python train.py --d_model=192 --n_head=6 --activation="tanh_gelu" --init="normal" --init_std_qkv=0.0234 --init_std_o=0.00477 --init_std_down=0.00477 --lr=0.00249 --beta1=0.95 --decay_shape="linear" --doc_mask=true --steps=6666 --dataset="wikipedia_en"
Each number is 128 + 24 x the weight over its row's rms, rounded and kept within 0 to 255. Layers, rows and columns count from 0. Numbers have three digits each. The size before them is the row's rms in percent of the matrix's.

# down: layer 3 MLP down (transposed), 768x192, rms 0.047, rows 313-372, columns 96-143
# up: layer 3 MLP up, 768x192, rms 0.0879, rows 314-373, columns 96-143
down313 127:138129146142129123098108119110134112121105108125146101134094146113136192146122156123153121156135137147093101125164128114129149159145120121173165
up314 112:127107131143144119155087094158113127111115068123126104129118143112141103134090128124130144142105125130099100152182123104123125131133138145138131
down314 121:113184140127155137101137101108087120117078100130167157069132121127160138122156150155141120162104123162130121121162111138122124126134112145159111
up315 094:109085129144140092120088082153143159175120094129136132123114160123117167129117145129119130116104120125069138138143120089108118140135143081162173
down315 082:094121150075104118134125172189148126143120136109139169130133144148151103130114128096143153157120136079190110074165158107103134080135121143149143
up316 102:110119114168111102091104085147126098178124131142121106109153149129154153167133140131142130147119161124114120167125086108078148086106117091116189
down316 115:130099120150113100125135074117118108149140106105119086140135121157113177133146129083113144130107148121085117115175127114118145131125146090139134
up317 092:144088140116150099146109150183155129123140111120101137153120137117119113114078124125131179112137147118120097164119127078133159124130131136141141
down317 107:139109090109129118132122077072149133139118103135165106144122126128140138143136098165085121152126169111098126116119150109080118106137123118122132
up318 098:110119166162139074094094148158142158149138119143140131121095143112159188138105162146121153138110111121082141158155119081116116099115142117164155
down318 088:087109185176118120166137190132132127156160144138153126127101133139151117153116151107180125116099130124109119133167097070111136128131152116144166
up319 097:119092163154162067129084128151133138142117135131104149125111147110125178140118143156107150138107124116064139155153100095101129120108140112170159
down319 066:147130171141135093144131158143122113101175128154125090132123136135127086114121122102141114155100072118076102095158123053146115126130147116093118
up320 094:117107127166153088126067117155149125130099099132103131122123152114109148135122160137108139135113117141078141160171134080077089096119138090164167
down320 084:100102152150129095140092133115102120138112097113134115106120109134137130146157142155072115143143086139119128141131138088139136123144152135119114
up321 102:124087165137137090143110106158149155142141123121111154119107123109135156139106154138097154150112129116080135148151103101119106094117142105174184
down321 070:105146136108113036187141104125135078098152128137131127091084158125097149115116120105120096116105140144137123092168169059128122144128139152136162
up322 092:058115157145151085114142117172130130150136145130133161150093124121147144116122165150120178133128120128114150130131117132108137067091137119128144
down322 103:100118126116105099086140124139093093166148110181122150162100123155074127112084093202135163114188152109195112125140098129120140092110089134093106
up323 105:122092154144140095122084108179144166146119125113113151127109132117140176158120149143085149123114118110086138167149124090103129093115132114182178
down323 062:119075157111117123141092110160141102149185136136109123126101164106105128128096134097121110130117107154114109097141148096136145104128137146176169
up324 099:127086128113158106135113126176140149159160120134087152109103161101105158165119158166110156152095128114077114140144123108106150123110132109152158
down324 112:109120140151114107141127126081101124160172106136070071148132100166154145119110139126167143084136113105107145087146185119138133150131132142123148
up325 094:127095121148167103139096138133143147151150138115140160121096150097112141153124134139101150121106147113063121152141106104130116109133128128152147
down325 099:114124123119056119110143114150129106157175163144148114153144115139133086164135116151196148161113156099093129139121134111132144149098147093146143
up326 096:129115162145159090127076098140154153128120123124102154124112150118126165151122148146127146124110123119071123138160116079129124084100138126170156
down326 074:124157124126111116158065142141143123133096121146096140169069116113126135111113089126141116146135101123053124128157109177112090060158113148136189
up327 110:122074137143148120146105138182162135144147105119115143108130128109117154145119123127120137120112132123094158158172120091108112136117126059137169
down327 114:171105092096089143152146123099147159130109134120124150084113151142111112137123124142129118135153178128135115125165181168131107121085129175110116
up328 091:133112117162159104151095104185165106152125135142130129105116138096116152126124145162128149114135140121041165134166120119116115102125135113154154
down328 106:069124109157139136128125135129173166124133132092143152126124170090126140129129135149087142104121114140132125093146163131087110129121190097132083
up329 083:104097133111132107142101132165138111143154124121095134137101124099121171140139139129129140132106143111059124152122119111101127092135138096170132
down329 086:127120114132142136128145116097185137168125121130143190160148140122152121152134115143114196082116123121048113141103116157127109109126149119126133
up330 098:131080118151151090138090133172146141124130127132131149109116146088120152159126158136108160161106127127079147153156110090113120120116138122174172
down330 068:137113120148106146138128121151116147122137068121137126111147132160141147148132105164151135121112136100103167154145160104145162094152109057133156
up331 093:108127129127163067131107138150140130163128128126160095134100146132125158124128110130149143129092133137030108136133130115139122128155145104142140
down331 121:141145118142106153111092135129130173130133103160116156128105167133124120126139102129184098124103138086189173150153155073109123172126102163104137
up332 100:134127115148123130082121098129162104141125099122160107074147117128161167131120107157109123145080143106119186112132134110078124136123138136088170
down332 096:121070117105122085062123100090146164097097095128174126127155137140151130137113141113111113140121108114087148129119167143127124107144125114166113
up333 108:125152103131119127150113124130120150161153103149131136104096131133140122083102115124160152177114151144110104152133167142122097091127129102183134
down333 111:179150118168119128151176037121147193160113123136078142147109159099128094130112124119097144137139140127114120203170109141134100086119131135144105
up334 100:120091142155141060121105118157130146140130131120128169129111118130144148143092121153103155139102133129078140152127115092108121103111137109167181
down334 076:098127156136091122137115111131103141114156121118139138143095120131119125129073089154136102128095132097147148143116133059098103123119141121132122
up335 103:137108125142131111155104135124176180138148120125122178107065132101117158111117143156125130105099137115092117153181130104129134106084144115155142
down335 115:116143108118103109139159131152119114103114142112152141132098121121114146116094079154112105139117153094119140127160138109093123120074161086151143
up336 104:126082156133162104128085112156148146136129134123113155129109151107125171136111129133100159145104133119082133162141103106113117102124140105172160
down336 071:097114136139132106132112152127138114153161109124096155142134152093100129129145117144071121138118138136123133138157152094098169147130146153163163
up337 095:133083146124148107165073105163132163147133133134107115148107123126132152148117145138120149166138146132092160162121123090100104126120138104175151
down337 098:122125125135152109147097121122170149115159101103122148164069126120136146104114124109104117136118153130137116082145120159146113114159156147173116
up338 118:125134119124202129164080121133145138102127062155124159141127113145157141162113124107136144127115131145120150172183133129097147086090140143128127
down338 149:128126149138157150140145135181180165122110114130086150167137112126160103129089128121119150116141117125118145114155095154164146134147127128133134
up339 118:142110126114156143090120154162142141128162107139132162120064198084128174121135143123133138130108094138126124130105130105125120104161117107183135
down339 108:145125103121147110133118147171136118161148077135112135074129092092123218084119111117135129110094132148136115149126118122116130112121129148112122
up340 095:119089140153162092137088111151151144135125127126113136117110136127121148162123145153095160147094115134084150171151104069107123104117141100178155
down340 073:112101161185144146124150124129116149157157148109093115127147151138100114132118116122141130135119099163102146104137081072125125108139159126141163
up341 100:119099119132127103178071133166142117126151073135100133124110120127101131146099131154147147139097134141082123168168131094124119114123128118166162
down341 084:148121141141083139115124124096143124132160149099147125126169087111136174130090104184125149163096116110203137082158140145103116139130144142116144
up342 091:074105151139116154074124182135174162139128158124128124125148108103089134168101150107128122125131120094128186141131107118114115102060140103130116
down342 100:077130088118116154135133131114144158149125131084151087105162096121139084145109092125156134108156110131116127144151115139158127107161142139078152
up343 098:115104152163141074123074110117158139143118122116092144129128131132120160143117134130076139134112120136107139172151118066100121103101131089169155
down343 081:127111162095097132182112116089128123148110158112136135075099123132151158117124140136104107139138094124128130109134153060138108146106174145140125
up344 081:126103129148146106102125180105138138130096146109098145132120154140101105137130142095121137126125134149111132182090090142125167157155145145166181
down344 098:133134130120150135146139097109167129092137090142142139139121100134134110112117083109099144122127152094104134131128136127080151120101130113148081
up345 104:150128113152151122104117140118089137151104124098122120131094151159085128174166120160164124139107126102130142164136092090133088164126127118154136
down345 123:093147139127120135121085108183125123159079098129136138120156135125148141116128137129141104118129121119115083112137121143143161081150130113142157
up346 097:126120160135165093125075118167141150139125119120133132110103145123124142146121131150119151144107126122074150156153116088109116095112146093182163
down346 077:099093157135094140123133159172097143170167129098151092091069113087119094130108096148144149127123133107083137106109127087140114099160142128126127
up347 107:135089141144152112133078127158152136108154108132102161116104136119143156139122131130112147116089108119083137162164128072121133122136139116169139
down347 098:139122141113129099158109144202102131110174129116112151095101117155157157145099096190146126130118159114134108105128128076130135135145133131128158
up348 104:113107174124113119086148115128141104173133142129142126103120117136100142144086128129151146162108128087094122126103107099131130116126143084118135
down348 123:124105129107140162127179094158145057190108118121129154105142147131100138141108145104128107170108126117144155125109104114129107118124119095152101
up349 074:140091142172138096124093111176142124202131141143127113125135149089120178111119121159128178140128147097099135139139147080138113096133119092152123
down349 090:120137129158112189108106161125111122103083134091099126137159108105121065118134123124116090066142103128056110115072094157156113142120177112128139
up350 095:115096142138160061132095148166151134169113081133101133157143151117116161122115137132146156133117122128063130145159124126118109132107130119154158
down350 104:116144147121131127128132148159105111096126137159112168156131195137126082125113094120143125148109138105144097098178110132107130154162158131087167
up351 092:106101133142143083122086113145146142146131103141126097115108160108129189150109135147126159142093118105078145148147124083105115106117148108154170
down351 078:121105112150126135104126111149104148168200157132121128130110131169105127127171143155130110151097113092089118123138137123109129118119165134158134
up352 100:095097163141144093112118162183160133179129113133139134125124152095132168142107138145135146116134128106103107152140110104129137125092136102160170
down352 096:121177142152155067115128138179105096127151093157140103145084192140121109129131141125128131111123129124136091115174142137110152110126156116127117
up353 091:129115140140145092116099111177147157161115116117098138114120137115128144151118135141107181129118125124039155146164117105120109124108133107166172
down353 057:164121104132113134147129123119101141152148158121120146146120137077107100118168119127139149145092145105124119085174092108111139123112120137150140
up354 117:089117139153166139157088129154133145152102123135140073151114122148106101125092114082150127135123121113134134116142100102156084082129140126194149
down354 120:104139132123125102092102139095133117130136127140121109151131182092173142079109118113170140092099111147160136151144079142168116079123134141126169
up355 089:128107120138125087129093145145149130145128139115121128104108115127138174132105134148117141142114137134072121146131145105133117114109130114146191
down355 087:132140119145140132138120092105131135172156121110118087133131082112143127138168112123154117158100124147127137120156146101117118172139147134095156
up356 104:148106142129147115115109102191171141171137121136136151107110138095129161150109151142109145117094146108097146124154131122149134095070136121161166
down356 098:099135142142057104089133121114112099124135166124121146099116122125132109159135106115167113155124096141133147128120129141109128097132138136119152
up357 097:123090167131144091143091132154147146175127144121142160144094115131104126103093134109133148166128113111078119150146110110104137117130137127141146
down357 101:112136128139132096089151129128141106118114094127167167135107172170105102152111132133137137145082109099143117120145131052158143146110147142155137
up358 096:110110128142139072147091111158147100133121101128115127106114147121132178143134132157086145115123118135072135151134137093117096112130154097159160
down358 088:159126125163068130141129138109161117125124119138078124094121147147113118135156120120128080119107131101162125115147184116085141146102094130070109
up359 097:095121127140146118104095120121129126147120114112087136122144134101101140123121102153125153130124117128086123133172134057153118112119140125159152
down359 108:104115107146168108151147111170096095127109113101172151111114116124123131121125142146115152170108101138132115134148133104124140099159119132111128
up360 096:129105144152142083126098095163143127146103113141127124089102133098133159129119134125092155137106141129078140179141118087103130112117135115184170
down360 068:110170114155109143170121121117155123037120108114123155124139117121121113111105096141140092115110124147149126130139151111131147104104118125105120
up361 085:120124142140161127115111106136138146161130108138116155139138140147118153115138104164138156130071134119120170129176122106111132115087124112145136
down361 089:105124136094136150104115130162096118119136164130108121142146151109116140115155135121107108162095147052134080141122137160130125136160125105155132
up362 101:103095159129145122120109121154142140115121136130105131107124160081131132135071136124097147134080111130100130112115087117109126113139131137160139
down362 108:103111099141112104128129147150135083021164125113107099110112126131099118142155135136161103106127157117115110130129134076133167123144132117145111
up363 098:123117128127133086115106127152148149153129139131107143101104142101124149107117128161104167131099137142092122139162119079110117083108131108174184
down363 078:129137103151154122152136096112175131107144146104174130109125132159117159128122128155078149152122099114121116098173138106110092146082132112151144
up364 097:123101179144163117154084112137162143147118109126104161125137130112155163145109113107115172123115122117081127141145118089116111092086136112173171
down364 088:140146136116121106157086130093139129080117151117123140089119140103177152135138147135106136144126134093098104175112093158122136146110135117136144
up365 088:107092187162164090112088143149152161162135106116119114127115152130133151144119153138115162125106118127062150148122123080102087099122133107159158
down365 095:079090170100087140145141162148134137142191143121100086160091174140136115109130127147178152104105147092082120111137135122152085142111142107166161
up366 097:106108146142135096142097085154142128152118108123124128126126117099126157167112149156122160166094127124085159149160108070089110120109151111179150
down366 074:133094149108114129150112121086161131115111177101147131126125122155124120088129136105105089106127143148090177121126125122095149135082161122167124
up367 104:137084172132088122115092116131102139107104110113125112110124132144098160138136146125124126136086091133132136115160132082110078133128121135190137
down367 155:126152107112179124126151140137130117140097148138116151109115122143157118117133130157150109123185136140124106148087107189117181108152119147082160
up368 106:130095152146145091128080122169139129143122126120118161123112150109123147137127154138109152141113124120074142139149110097106122107101149101165160
down368 062:125117096153152084168135100159192097138126129140115131119104127122089121129128122150145119146121126121140092102152141100139103096104166082122149
up369 093:121113132137136059131100114161157125142121132112135137100124135104141180159128171130110143146100147126064141169152114102114125120116132108162168
down369 079:143116107130119140112102152134162174104131135175162148113158129118172108105158127127143136136124152096061154136136083130159139132101116132168093
up370 080:101129145181112118097097089164122109119132123144109170087124146092150155167110149097099138130065119125139147122126125093138114118123125120186132
down370 124:108089158140135155160142154130120105118160118145135168140151132145141132146138108092113129142096120137123106123136141138176137154123127104146125
up371 097:123121113144151090126089109170153106142116150111122116082110161107157180147131117156117153132118137126084141147148120082106130079120143123190191
down371 080:114088140165122135111081135107152125113131160125168146074138146127143137098134114135130119132084143141098119088164113107132143124118136126161135
up372 096:105104147148151099131100112163160145143130134138101135118117141108155177130119139147103157147128148118077137162154120093100104104107137102164158
down372 061:130094082167140093132142165130168146112175108139122108095113152153133141133179092167149132136110106134082150128148164121115116128092151102154119
up373 098:117073179126122104152136135204107115172127146135151076144122116116133162126102120160136153160178134118105125133124134096120121143143135110142156